{"norm_place": "pre", "schedule": "wsd", "batch_tokens": 65536, "max_seq_len": 256, "doc_mask": true}
Each number is 50 + 15 x the weight over its row's rms, rounded and kept within 0 to 99. Layers, rows and columns count from 0. The size before them is the row's rms in percent of the matrix's.

# gate: layer 7 MLP gate, 1024x384, rms 0.0473, rows 759-793, columns 320-383
# up: layer 7 MLP up, 1024x384, rms 0.0455, rows 759-793, columns 320-383
# down: layer 7 MLP down (transposed), 1024x384, rms 0.0402, rows 759-793, columns 320-383
gate759 103:47 71 31 63 23 76 61 59 54 61 34 32 40 46 54 35 49 84 47 68 53 46 82 78 72 49 47 59 28 60 25 40 49 44 55 51 50 31 74 49 37 40 62 67 45 66 43 50 39 62 48 68 70 49 53 71 47 06 50 55 34 51 54 48
up759 101:26 32 62 40 33 72 42 67 60 33 59 47 51 65 29 42 50 63 43 63 61 67 52 37 60 24 40 43 61 60 56 23 35 57 62 61 38 37 50 38 37 61 50 23 44 59 42 56 27 24 50 33 53 56 53 51 50 34 50 61 31 22 66 55
down759 102:31 43 81 46 54 28 50 31 28 56 56 52 61 46 48 43 25 62 59 71 31 58 63 60 59 62 02 59 30 71 82 44 40 68 57 45 37 47 52 12 59 61 36 53 36 36 43 56 33 42 51 46 58 53 65 34 33 50 57 22 53 42 54 46
gate760 097:47 25 45 61 59 51 58 64 70 72 75 51 52 59 57 27 47 42 39 46 46 52 72 72 35 34 52 64 60 47 39 46 58 25 37 71 60 49 41 50 25 59 80 16 75 51 48 44 43 55 45 53 54 78 48 61 71 40 17 75 40 38 64 65
up760 098:51 48 53 56 62 60 45 48 56 68 26 77 84 54 37 56 54 73 69 57 46 49 56 60 51 52 68 38 25 69 52 65 64 71 44 60 29 65 38 43 53 63 82 17 80 54 48 53 39 56 45 31 43 63 62 58 36 45 24 60 36 55 74 69
down760 098:36 57 43 58 58 27 52 64 49 54 54 80 59 59 56 45 49 42 27 55 54 52 42 38 61 67 50 73 66 46 47 27 77 59 51 45 32 43 47 69 39 50 13 70 00 66 69 43 59 63 57 43 55 33 34 56 55 49 60 43 59 70 46 40
gate761 102:42 63 28 34 51 44 39 39 66 39 43 35 54 40 72 52 38 57 39 53 64 29 67 58 60 38 37 40 50 75 40 56 64 53 33 50 33 42 39 47 60 44 40 65 81 35 30 36 32 43 67 55 41 36 50 27 56 23 56 64 51 41 50 47
up761 100:80 51 64 62 39 59 67 25 59 57 75 14 80 68 52 36 86 52 24 46 38 47 63 56 43 66 61 63 38 60 71 56 46 52 49 38 32 39 37 58 52 32 40 27 55 40 48 37 50 45 49 36 29 62 12 43 56 08 82 47 68 26 75 67
down761 103:39 35 34 66 45 53 44 25 55 37 55 73 39 52 78 39 79 58 63 30 41 61 47 61 35 29 21 34 36 48 58 37 52 60 73 33 67 44 44 40 72 44 51 58 48 29 34 44 45 70 42 16 80 67 38 36 46 58 51 40 51 59 37 61
gate762 098:39 55 26 56 59 59 67 50 65 60 32 69 52 27 45 29 31 10 40 42 29 50 75 63 50 25 74 52 37 35 80 43 67 68 59 33 42 36 42 67 39 44 38 55 26 67 50 35 59 70 47 42 48 44 55 34 55 59 23 50 46 62 24 37
up762 097:53 47 61 45 50 28 62 59 69 54 34 51 41 46 33 55 60 69 42 44 53 47 16 46 50 21 54 61 47 49 26 54 53 45 32 58 33 40 47 12 65 50 51 74 56 36 30 19 55 37 68 85 35 67 38 54 67 46 52 19 34 19 63 48
down762 094:40 49 51 48 33 48 58 57 43 50 68 57 57 34 56 53 34 51 69 61 51 66 51 72 53 34 34 81 37 51 47 39 55 58 32 61 38 52 59 41 35 54 73 22 70 61 47 83 82 20 48 71 33 69 61 49 53 45 38 37 32 74 49 51
gate763 096:48 80 28 69 83 45 59 39 15 62 40 56 21 69 56 66 66 40 50 79 34 49 37 56 34 68 62 68 36 54 59 57 79 71 62 40 42 29 50 45 42 79 60 46 60 43 46 57 43 49 60 34 60 44 37 31 31 41 22 67 34 44 47 47
up763 096:50 45 67 52 64 62 32 38 59 47 38 33 34 47 54 64 43 44 51 56 50 42 23 36 45 35 44 39 38 62 51 44 20 52 64 54 71 61 29 23 17 69 64 54 46 52 50 58 67 32 59 58 53 54 74 68 34 67 45 41 48 48 32 41
down763 094:55 35 26 41 52 61 54 56 57 67 30 52 60 52 90 34 56 79 45 32 42 45 33 62 36 50 39 46 38 20 65 44 49 36 33 33 61 60 29 41 35 44 35 43 58 45 71 71 79 58 55 71 35 58 58 39 54 73 58 52 58 47 35 50
gate764 102:62 55 33 62 50 64 51 53 63 40 42 74 58 73 66 52 71 65 31 53 78 60 62 75 38 73 30 63 44 50 69 62 39 27 60 55 57 65 66 42 69 36 38 34 48 52 44 40 81 41 57 61 25 47 71 51 54 39 57 56 67 55 36 45
up764 100:43 51 62 60 59 44 57 40 54 32 40 47 60 43 47 30 25 59 81 52 50 36 46 22 73 67 39 69 41 41 53 50 32 58 42 50 45 65 43 51 66 39 57 58 55 46 47 77 50 46 50 57 69 66 20 33 60 36 41 30 46 63 48 46
down764 100:48 64 47 38 77 37 84 22 59 29 61 37 42 36 48 33 35 35 64 66 66 38 29 36 53 37 43 85 73 58 58 69 43 42 49 57 68 72 43 64 59 64 64 63 41 44 54 11 56 37 59 49 49 54 50 58 41 41 21 67 27 67 92 39
gate765 100:54 18 44 34 31 70 51 40 58 64 25 44 46 43 43 64 61 62 44 36 62 59 19 71 37 45 49 59 44 66 90 51 68 23 47 45 33 27 45 36 76 47 34 63 47 56 62 60 62 30 55 61 64 69 52 81 61 55 54 53 76 45 42 59
up765 102:73 69 17 68 73 41 39 50 66 49 41 78 44 52 50 45 40 34 48 67 45 69 28 37 39 47 44 28 62 29 56 45 52 57 23 50 50 51 70 60 16 74 52 38 70 40 46 38 56 47 55 40 68 45 40 54 74 42 45 39 39 39 52 72
down765 102:73 60 21 72 62 43 67 49 30 53 41 42 48 43 40 43 69 77 66 43 67 20 39 38 48 59 47 37 20 39 26 48 74 35 37 48 34 51 43 51 50 62 62 49 13 39 14 37 49 67 49 32 32 44 51 50 66 23 35 39 32 67 51 52
gate766 105:68 73 60 70 48 46 47 63 27 52 53 68 42 67 60 41 70 72 87 66 35 60 30 65 27 59 63 63 48 36 44 55 71 54 66 60 49 56 34 40 46 79 56 58 40 61 46 50 31 42 54 45 53 38 23 63 75 44 43 43 44 29 49 27
up766 104:35 34 24 72 55 30 39 61 71 39 35 63 39 40 59 27 50 57 34 56 49 34 70 60 45 68 42 52 59 51 59 56 70 50 31 63 36 43 40 70 32 63 60 70 62 57 46 42 69 53 35 33 55 59 55 31 54 74 52 37 48 65 40 70
down766 107:56 59 46 44 61 61 51 47 51 43 51 51 19 42 54 20 52 64 48 34 50 55 55 54 46 48 03 45 47 39 68 49 63 48 41 53 26 75 35 42 25 51 47 56 70 41 17 22 55 26 14 31 72 56 43 42 31 67 46 66 41 26 57 71
gate767 095:50 46 52 44 77 43 44 45 43 63 65 38 70 63 38 38 64 52 29 31 53 67 61 34 31 30 52 24 68 58 67 33 42 51 47 39 56 32 60 51 23 35 60 39 61 38 40 25 49 59 71 60 27 65 37 71 25 67 59 40 50 50 33 62
up767 098:35 50 56 35 58 60 50 56 35 59 32 70 33 51 36 49 51 39 60 47 49 64 50 36 53 72 60 33 61 33 64 65 22 30 73 64 37 46 35 53 40 39 64 26 52 45 53 68 65 40 41 53 59 58 39 69 39 54 52 37 31 61 65 63
down767 099:56 47 46 80 54 48 58 49 54 57 51 39 31 62 72 69 33 75 43 38 80 46 42 61 60 60 58 58 58 54 58 62 76 68 56 35 40 32 64 55 51 73 65 53 53 46 40 38 78 49 34 37 52 56 44 48 52 44 36 50 69 52 25 19
gate768 096:70 39 34 66 73 31 41 41 56 85 58 47 63 75 66 59 56 66 43 68 43 58 44 17 59 41 56 38 55 28 82 40 71 57 81 45 32 44 47 67 76 77 30 57 40 54 32 48 43 37 36 30 27 57 67 47 56 53 37 46 60 30 60 39
up768 101:46 35 39 55 43 22 98 52 45 75 83 69 57 59 66 68 82 78 39 73 61 34 79 62 52 49 38 57 48 29 51 51 56 69 57 77 41 28 72 35 56 70 40 64 45 69 39 54 28 50 51 44 68 48 58 58 71 76 44 42 43 45 49 70
down768 102:12 36 55 35 71 41 87 62 54 59 45 35 83 36 53 50 70 32 40 66 40 43 32 39 29 99 60 59 52 18 39 45 57 47 31 53 28 55 58 25 30 40 52 35 38 39 29 65 51 42 40 58 62 52 45 37 54 56 66 55 30 54 56 50
gate769 107:39 55 38 66 63 45 17 62 35 38 66 60 26 54 43 56 27 48 66 27 42 45 62 23 31 60 31 43 54 57 75 60 83 72 48 59 50 21 62 60 73 76 28 52 31 70 60 56 49 60 54 47 46 16 55 49 55 29 47 76 37 41 49 41
up769 105:49 51 71 49 50 61 45 34 33 66 72 39 63 47 52 48 46 50 65 56 75 62 64 65 61 60 59 07 51 24 79 41 18 47 58 31 61 63 55 81 52 58 25 31 60 34 58 29 43 56 31 37 48 57 37 53 55 74 34 44 42 55 40 53
down769 103:48 33 49 42 61 73 76 39 58 54 70 40 19 00 40 46 41 34 63 57 77 46 53 69 52 47 38 38 71 36 41 61 29 41 43 83 59 80 43 56 53 30 67 30 53 64 37 24 43 64 49 27 47 69 67 61 52 59 36 51 59 51 76 59
gate770 099:61 52 55 44 36 75 64 21 36 47 26 50 40 40 32 78 65 38 71 50 20 61 30 32 54 46 68 35 34 46 61 50 37 41 60 72 59 42 56 41 58 36 43 58 40 75 52 41 52 39 36 50 37 57 43 38 64 38 65 42 51 60 71 71
up770 103:41 73 42 68 47 66 67 74 45 37 71 58 40 26 26 61 82 83 51 59 56 62 49 34 47 43 29 82 43 69 33 70 36 79 53 53 47 36 22 37 65 75 67 69 38 65 76 34 40 42 27 11 40 36 42 55 32 40 51 59 59 39 58 48
down770 101:62 49 48 46 45 42 35 71 46 62 49 43 67 99 72 50 49 62 64 47 30 48 52 68 49 67 69 37 46 57 49 50 66 61 24 36 53 48 37 58 62 49 49 36 74 62 48 12 56 40 24 69 33 55 55 49 59 56 66 52 42 39 53 39
gate771 100:38 42 38 43 68 35 57 35 16 62 57 38 61 50 35 53 49 14 54 84 53 66 59 55 49 88 43 72 41 63 41 53 75 56 27 53 58 52 34 31 55 69 44 32 75 51 50 26 62 34 40 43 56 27 54 51 74 60 45 61 49 23 48 27
up771 100:58 55 45 75 76 53 39 56 30 44 47 35 34 44 56 33 52 39 53 34 53 46 63 74 53 34 69 57 62 44 30 69 35 34 61 57 35 53 51 48 45 24 53 49 21 30 46 51 62 31 61 75 53 23 53 71 25 49 62 58 21 51 37 48
down771 097:63 35 54 45 68 32 72 69 19 54 52 87 46 59 31 06 25 58 48 40 60 39 54 31 49 77 49 58 60 65 40 46 53 41 21 60 56 35 67 55 68 59 72 45 64 22 58 56 55 70 59 13 82 63 49 48 57 36 58 40 62 46 24 52
gate772 094:50 59 42 21 46 50 79 39 30 33 46 23 56 37 52 62 46 47 59 39 51 38 52 79 56 19 41 64 55 60 24 36 36 53 43 62 55 52 78 75 47 60 64 38 40 54 52 25 89 58 52 13 42 56 41 46 62 57 58 47 26 45 43 54
up772 096:33 52 44 43 65 30 48 31 52 64 73 44 62 46 38 50 53 70 54 66 21 39 58 38 65 65 55 46 73 69 59 75 60 56 16 33 50 26 24 30 57 55 59 42 37 38 60 52 52 51 36 50 39 47 34 64 62 74 66 61 49 41 67 38
down772 096:84 45 53 56 48 54 38 53 75 52 41 67 87 44 61 29 40 44 28 54 46 44 64 41 75 55 75 58 57 61 58 60 70 45 52 39 41 64 69 40 71 61 47 55 84 46 40 47 54 35 55 47 48 48 62 59 41 41 40 30 47 52 39 46
gate773 107:42 72 36 62 56 41 75 65 22 66 77 46 25 54 27 43 58 66 68 32 50 58 49 62 33 47 61 61 30 68 60 25 34 32 55 55 65 46 81 32 51 54 42 60 33 79 30 41 40 52 47 56 52 54 45 36 21 34 57 59 42 45 51 46
up773 098:55 24 69 63 42 28 71 18 55 66 65 63 26 13 60 54 50 73 40 29 70 60 61 58 51 36 40 64 82 30 72 51 42 46 28 55 34 64 30 41 38 31 39 63 63 22 43 40 35 71 31 47 57 56 32 59 60 45 44 68 67 68 37 44
down773 097:60 26 51 43 76 35 40 46 55 49 32 42 53 38 51 54 77 64 48 43 62 51 53 58 59 39 45 48 39 44 64 75 35 44 44 56 40 32 44 72 28 48 32 62 43 44 46 58 45 30 63 42 36 61 54 36 34 41 68 77 52 50 58 37
gate774 101:53 41 76 45 36 51 54 71 76 73 53 42 36 46 58 35 46 58 27 61 21 70 34 51 26 28 53 54 51 41 34 61 49 52 78 43 71 50 41 60 71 38 56 74 55 33 39 27 47 55 33 57 51 56 52 74 47 31 29 67 48 30 43 34
up774 102:62 83 44 42 27 53 43 52 85 56 79 37 56 33 35 35 47 55 48 54 62 50 41 13 46 55 36 73 20 49 66 36 57 76 27 64 56 50 64 48 62 60 78 57 42 55 66 65 52 63 28 88 61 34 71 49 49 45 63 66 49 34 62 35
down774 101:47 53 56 48 59 46 21 77 36 58 45 48 36 76 58 44 39 61 25 26 56 53 14 55 27 38 38 57 47 70 50 45 45 55 84 57 53 20 93 41 37 57 73 44 60 46 48 51 72 49 68 40 48 47 59 46 29 04 43 41 68 65 57 34
gate775 100:54 79 63 42 45 61 57 28 47 53 49 65 71 45 52 62 46 43 56 26 44 61 44 69 71 70 43 76 36 76 51 37 79 56 48 39 69 41 29 26 40 45 43 64 57 66 44 42 79 39 66 62 44 43 53 33 53 57 69 16 70 58 75 49
up775 102:45 77 64 54 53 57 33 54 56 56 63 57 46 43 34 60 41 75 34 33 39 75 38 30 59 62 31 28 74 41 81 30 24 49 62 29 47 79 56 27 37 62 39 35 41 33 74 37 29 62 82 36 58 41 33 64 24 33 48 61 44 67 68 61
down775 103:68 54 65 41 22 33 38 52 45 38 58 62 46 47 46 69 54 42 67 51 68 38 61 55 45 46 40 42 76 54 35 62 50 62 49 70 41 52 47 47 53 61 64 39 65 39 38 63 33 44 68 26 45 60 32 77 49 32 50 69 29 61 47 68
gate776 105:71 69 43 73 69 56 53 74 46 48 48 47 47 61 54 29 39 36 60 81 54 46 22 58 63 49 40 41 52 42 58 47 88 48 51 29 52 32 62 62 66 75 56 22 35 58 43 45 76 51 35 51 64 46 64 50 59 16 32 48 42 43 32 34
up776 098:40 72 48 27 44 49 58 36 49 57 49 47 40 45 33 64 47 61 54 53 44 75 29 34 64 26 48 50 89 49 54 29 37 36 45 76 82 59 44 59 48 62 71 58 44 63 06 51 64 43 52 48 38 36 41 63 54 41 59 35 76 17 48 56
down776 102:57 75 53 46 38 67 47 48 23 46 90 82 28 56 47 66 57 54 61 34 36 69 49 41 65 47 61 81 41 42 38 50 44 46 73 60 58 30 59 43 29 66 59 85 69 43 35 41 51 57 57 62 52 35 27 38 40 51 54 39 56 17 50 65
gate777 105:48 70 27 54 60 76 59 34 44 58 53 35 50 53 48 65 40 28 76 48 25 62 25 51 54 43 48 77 59 51 45 48 56 69 68 45 66 34 33 50 50 99 52 70 69 76 38 76 40 68 53 54 27 41 61 33 52 42 41 40 32 59 75 38
up777 105:45 65 33 42 45 45 50 44 49 67 29 51 39 51 45 70 25 36 42 35 34 44 69 42 53 71 74 64 71 45 75 52 41 58 34 34 34 54 40 52 48 52 50 53 64 53 45 26 37 35 57 35 63 43 47 62 34 30 51 80 56 76 51 67
down777 106:36 34 30 34 49 34 56 44 54 61 33 49 64 52 63 72 50 44 46 50 38 42 83 53 69 60 88 76 80 72 64 41 20 63 52 47 58 25 76 67 48 72 44 41 61 44 65 66 54 50 82 59 54 45 47 59 30 37 48 55 72 43 45 19
gate778 094:60 58 30 47 55 61 08 40 48 50 60 31 53 40 46 40 41 41 31 50 54 44 60 50 51 59 33 34 70 61 58 30 74 54 54 62 70 40 43 65 36 56 68 67 53 55 50 56 56 81 65 35 45 31 66 64 30 73 25 45 46 51 70 58
up778 099:62 60 61 40 39 42 50 48 58 77 77 48 48 73 71 72 48 64 70 42 51 79 19 67 51 30 53 60 72 59 60 35 63 53 61 51 61 82 46 42 24 54 25 23 62 31 32 72 39 36 57 34 60 64 45 60 47 39 54 40 62 38 46 32
down778 096:25 51 60 87 81 36 51 54 54 39 39 59 50 31 63 63 45 50 67 74 42 24 57 56 34 72 46 50 68 57 49 37 63 54 50 62 46 46 38 63 61 69 67 88 68 51 51 65 29 42 34 58 51 47 46 62 45 46 47 73 52 30 52 56
gate779 097:68 62 56 66 35 47 42 74 13 24 60 43 35 46 24 65 65 48 76 43 73 41 38 68 61 42 41 28 32 66 40 50 65 66 51 62 42 41 74 32 34 52 61 26 44 31 36 56 44 67 22 64 67 41 45 62 49 42 43 66 39 47 58 27
up779 102:64 52 65 62 20 52 48 53 27 55 76 63 59 51 42 40 31 42 44 33 32 40 67 47 34 27 26 54 74 70 63 30 57 52 50 41 51 60 67 51 52 48 46 52 47 68 34 46 17 37 40 59 29 56 67 20 49 75 74 65 37 44 86 65
down779 101:53 40 55 45 59 17 46 56 33 69 46 70 22 57 23 48 52 54 44 63 42 36 75 29 66 43 50 43 67 57 53 42 32 45 55 50 38 29 44 65 15 39 37 54 24 48 69 61 32 78 29 47 49 62 60 57 53 52 39 83 46 35 62 75
gate780 101:68 64 51 25 76 35 58 29 15 69 31 64 78 61 40 41 56 57 37 47 46 44 39 29 56 46 67 50 57 59 65 57 68 42 28 81 43 47 45 24 40 46 75 40 35 60 48 49 53 30 48 66 55 67 69 48 72 41 38 41 69 38 42 73
up780 099:27 53 58 41 48 59 48 57 57 30 47 51 59 55 47 52 32 51 63 47 42 47 37 32 59 63 44 47 36 66 71 54 76 32 54 43 37 31 45 31 71 25 44 54 47 40 69 38 33 39 63 58 48 63 23 25 56 34 26 77 69 74 39 71
down780 101:69 15 25 52 81 47 36 42 33 49 24 65 65 68 54 54 51 55 43 62 56 51 41 39 35 52 49 36 57 52 33 38 45 51 34 55 28 58 39 75 24 84 57 49 31 68 41 34 32 63 71 80 57 46 63 52 20 69 65 49 38 43 49 77
gate781 103:23 45 43 48 77 54 41 67 64 66 41 58 61 74 58 33 33 66 60 40 62 47 32 47 36 50 45 71 52 69 42 41 38 41 50 62 63 63 46 44 34 41 66 62 42 66 27 68 54 42 75 29 49 56 79 44 46 50 56 64 75 27 66 13
up781 102:28 22 38 40 56 45 47 51 52 63 53 58 37 40 40 25 47 43 35 42 74 60 53 73 60 43 51 51 71 55 64 52 57 64 43 53 44 41 39 61 33 29 50 35 48 40 72 31 57 51 25 53 49 37 63 63 14 65 33 54 70 37 48 64
down781 105:82 46 41 54 37 61 32 38 55 51 29 55 62 29 31 50 35 76 42 31 22 49 76 33 69 61 31 37 41 69 76 40 70 57 40 14 48 38 63 42 60 47 42 33 41 46 65 46 57 36 46 59 71 25 51 43 17 27 63 41 53 54 65 28
gate782 098:57 58 73 32 85 38 33 67 62 55 77 87 44 57 64 48 62 60 66 55 76 46 34 52 55 60 40 61 46 53 48 52 43 43 59 39 51 26 45 74 61 54 47 37 76 53 58 30 69 63 39 20 50 53 70 41 73 47 36 47 73 37 58 33
up782 098:50 65 45 72 33 59 46 46 42 26 61 74 70 50 47 48 45 62 31 48 69 56 50 51 42 70 35 55 30 39 74 42 40 52 55 73 59 69 31 75 40 46 68 35 31 34 37 54 72 81 48 46 54 36 40 42 59 62 25 71 38 68 29 57
down782 101:43 52 46 82 34 38 54 70 40 44 43 13 55 40 32 59 55 32 36 89 32 36 71 50 68 31 80 33 51 35 57 53 49 39 54 36 19 61 68 26 54 54 54 39 28 45 69 42 51 46 31 54 63 60 56 58 52 60 28 47 19 53 40 43
gate783 103:71 63 64 52 75 48 34 67 43 39 62 36 26 46 18 38 34 57 66 30 60 14 56 68 15 43 70 47 65 71 36 52 66 75 53 72 67 48 66 77 67 64 57 65 51 61 75 80 69 36 55 42 40 37 50 56 28 46 30 54 38 45 30 26
up783 098:58 51 31 36 50 58 49 44 54 42 36 41 66 53 56 36 42 62 36 69 51 54 34 80 62 50 38 54 67 39 56 66 60 37 66 69 65 67 66 32 58 46 59 82 68 63 61 83 03 79 45 54 56 38 46 62 60 17 54 75 56 31 54 20
down783 099:51 47 34 33 54 30 54 36 48 38 59 64 66 66 83 24 75 59 55 69 40 66 20 45 46 71 74 73 61 43 48 45 41 37 54 60 29 55 56 42 45 47 72 48 65 32 43 50 21 63 37 63 57 49 62 50 50 78 39 59 46 37 58 41
gate784 100:77 80 13 64 44 37 61 63 48 55 32 44 69 51 24 43 57 59 56 34 67 61 47 49 44 61 32 68 36 59 44 30 46 33 61 64 53 29 80 44 59 44 62 80 52 64 24 55 63 59 38 34 53 36 52 61 45 59 58 70 63 20 66 49
up784 100:28 50 36 54 55 30 55 39 22 53 43 72 66 49 55 37 75 38 64 60 30 46 32 52 39 38 39 43 37 61 32 70 37 59 65 38 70 53 62 38 36 55 55 42 57 37 64 18 52 47 64 60 43 36 32 65 37 52 39 59 47 50 41 60
down784 102:43 40 29 16 33 59 34 32 44 36 84 59 48 35 44 51 71 63 53 55 36 46 73 33 40 39 35 38 45 63 33 60 57 31 17 27 52 53 38 68 53 22 32 47 68 54 50 73 86 63 38 43 47 77 66 53 60 20 26 76 53 60 25 47
gate785 101:42 32 61 52 45 59 57 40 39 56 95 32 39 48 45 32 44 57 51 61 35 45 25 85 65 32 65 29 57 42 45 71 54 36 47 80 35 63 34 45 62 42 72 28 37 66 43 42 62 65 46 34 36 61 49 38 53 48 42 61 67 49 32 25
up785 102:55 57 45 48 36 18 57 60 48 53 51 41 62 15 52 48 32 33 55 31 30 40 37 56 28 44 43 73 63 55 26 27 35 51 81 67 56 41 24 71 44 23 43 61 53 51 61 26 49 69 60 45 56 43 64 51 43 37 66 63 34 47 39 22
down785 102:50 34 55 56 55 39 59 43 51 36 28 69 73 52 39 41 41 67 66 37 54 74 65 29 59 63 38 66 41 41 30 69 86 56 53 53 61 42 17 39 25 60 43 54 31 48 61 35 49 52 38 51 47 34 46 38 58 61 40 42 60 31 51 39
gate786 102:28 25 46 34 60 56 51 57 35 69 31 50 47 72 51 66 43 42 55 40 33 61 65 37 38 56 51 40 53 51 76 44 50 56 45 36 46 21 22 52 54 65 40 40 32 48 41 69 70 27 71 51 48 30 75 29 35 53 60 59 38 62 17 59
up786 103:48 80 55 80 70 21 50 52 34 50 35 57 56 38 33 57 54 55 49 86 66 61 75 45 37 58 25 60 83 41 12 14 38 39 64 70 38 53 45 49 47 57 27 68 16 59 69 40 40 40 41 59 29 34 59 52 57 45 41 50 36 69 56 50
down786 108:37 75 71 59 47 55 66 72 55 36 26 21 66 57 51 61 74 57 57 41 48 48 48 41 56 73 49 71 51 48 49 16 69 67 56 51 61 68 51 51 34 41 52 59 44 45 46 47 52 70 59 50 46 42 31 76 66 44 48 53 27 44 71 54
gate787 100:76 24 44 31 23 50 51 16 63 59 61 48 60 66 70 78 55 45 29 54 27 65 50 57 65 44 71 56 35 33 75 60 41 56 38 40 53 63 56 48 77 47 59 40 68 38 38 34 59 31 22 18 52 47 57 61 46 52 41 65 67 25 33 30
up787 096:41 35 68 66 29 52 59 25 67 70 73 70 50 58 53 42 37 76 54 34 32 70 34 80 82 41 37 63 39 60 56 65 59 31 49 62 79 16 48 59 59 36 47 46 37 33 30 67 43 40 54 31 49 63 32 39 63 52 67 49 73 34 54 32
down787 095:71 50 34 67 20 36 23 45 56 74 38 27 37 48 48 63 43 30 61 74 39 44 64 71 18 60 46 58 33 16 81 74 29 46 49 70 59 57 32 40 52 67 44 45 67 52 45 72 51 55 54 39 63 74 61 67 57 49 55 27 77 54 58 69
gate788 094:49 62 54 52 60 53 39 58 31 40 30 77 48 31 68 71 68 48 50 79 41 61 71 76 55 50 45 53 51 38 49 50 75 38 39 56 63 50 38 56 31 62 31 39 38 54 32 41 32 55 63 16 46 47 45 41 71 50 35 75 60 76 55 50
up788 099:40 36 68 51 49 62 44 22 59 53 62 74 59 39 57 63 35 36 79 53 32 62 61 24 30 37 39 40 46 38 33 58 48 40 44 38 42 62 35 31 48 40 48 52 62 42 57 36 57 69 55 25 69 50 54 69 65 36 52 33 67 27 69 44
down788 093:62 39 41 88 57 37 46 49 75 52 41 42 19 60 26 41 39 56 19 38 48 31 47 57 41 43 38 13 39 54 60 27 55 69 51 54 56 65 43 37 56 50 17 54 40 38 22 51 54 28 40 55 61 66 64 40 32 84 35 49 37 72 40 26
gate789 100:66 35 46 52 65 34 57 52 67 50 74 15 32 58 36 45 56 58 68 25 41 41 33 47 61 71 64 33 57 31 51 38 56 38 58 45 57 39 38 48 56 56 40 67 23 59 27 43 54 38 37 69 42 34 19 58 64 41 50 37 35 48 34 47
up789 096:31 70 25 53 46 26 52 76 62 31 39 43 27 32 71 31 65 79 54 48 59 32 30 38 47 78 14 37 21 25 42 54 53 58 72 30 28 51 34 71 54 81 56 44 24 74 65 30 25 65 63 51 60 32 69 60 64 35 65 41 61 30 71 32
down789 092:42 57 68 44 35 57 47 41 54 48 79 45 49 33 55 46 40 24 42 69 23 55 41 53 31 68 80 51 46 50 41 42 51 46 08 45 41 64 47 39 25 49 25 62 45 71 52 47 48 53 66 62 46 56 52 50 52 63 45 59 24 53 40 76
gate790 102:52 51 30 54 74 44 56 71 57 56 08 54 39 66 63 44 57 58 34 66 54 41 30 62 68 72 59 70 65 54 28 28 67 53 37 41 31 51 12 79 42 50 41 52 64 35 76 34 44 42 54 66 71 46 78 35 32 62 53 71 55 40 59 35
up790 098:66 60 65 51 21 48 30 57 54 39 56 25 59 53 55 46 56 58 50 60 72 46 33 37 65 62 69 70 33 57 56 42 24 71 66 58 17 85 55 81 66 68 33 27 47 53 63 65 53 62 40 28 28 72 55 65 28 53 32 50 57 59 69 38
down790 099:41 55 32 32 63 27 42 54 38 78 67 46 39 31 25 31 35 57 58 68 50 51 44 57 58 67 59 76 61 42 38 64 63 57 75 49 33 45 48 64 58 67 50 48 26 37 58 40 39 49 67 45 69 52 56 55 34 31 60 53 61 64 60 46
gate791 098:47 20 54 46 28 89 60 76 21 78 30 64 85 42 48 55 37 51 56 57 36 23 34 54 28 76 65 49 11 31 62 63 69 37 68 71 67 54 47 47 66 51 37 43 36 52 38 35 60 48 27 45 63 59 41 59 43 56 59 60 45 65 22 51
up791 102:57 73 77 65 24 43 44 46 53 38 48 37 54 51 73 39 25 48 47 71 34 29 34 61 44 33 68 60 60 37 40 48 58 54 52 53 44 47 55 45 72 59 33 71 80 67 60 71 63 35 36 57 40 54 62 48 60 47 68 10 39 41 47 24
down791 101:54 56 22 51 41 44 63 56 61 41 49 55 78 43 31 39 84 31 35 34 54 50 60 56 56 34 64 66 44 65 50 68 13 44 59 46 75 38 39 34 83 59 58 62 47 52 57 44 34 61 32 35 46 40 49 66 60 38 54 28 74 55 51 17
gate792 099:45 46 74 59 45 88 39 16 52 46 35 31 32 39 36 15 53 47 50 49 53 30 45 39 82 41 66 29 46 42 43 48 75 67 75 81 53 65 34 37 55 67 39 29 58 42 75 23 63 59 40 49 43 60 37 67 57 56 49 47 44 68 32 58
up792 100:47 21 42 31 42 25 33 31 51 61 52 39 37 63 59 52 44 26 65 41 51 60 39 36 27 38 26 53 54 44 69 17 33 72 50 37 74 65 50 59 59 26 74 38 49 35 57 62 49 59 76 45 46 27 57 43 40 63 50 83 87 64 74 61
down792 101:60 84 29 63 42 38 57 67 59 63 46 44 52 42 30 36 73 63 50 39 54 55 38 39 42 26 32 54 53 44 81 72 29 88 59 44 60 56 47 51 43 55 56 37 64 69 55 48 57 60 34 55 35 51 80 79 40 56 54 55 56 44 56 33
gate793 095:40 20 49 77 67 52 57 60 48 33 29 26 52 64 52 41 45 55 56 80 22 32 71 68 37 47 43 52 58 48 64 56 43 43 45 53 17 43 34 63 29 74 45 44 63 54 36 37 51 11 43 57 54 42 44 69 41 36 66 57 65 58 55 38
up793 099:31 67 44 41 63 48 55 48 43 44 56 57 60 64 67 70 47 37 37 60 61 57 68 56 46 34 71 55 62 75 43 48 42 55 53 24 51 56 37 77 61 48 69 36 70 62 32 56 46 46 30 50 28 45 40 56 40 44 44 42 42 71 38 48
down793 101:37 60 39 42 72 36 54 55 52 71 50 53 46 49 64 67 22 53 62 60 74 47 54 53 53 30 74 50 54 44 35 52 58 69 51 58 59 59 74 67 43 20 67 33 55 41 10 57 81 46 51 10 56 55 57 68 71 46 32 58 26 39 26 60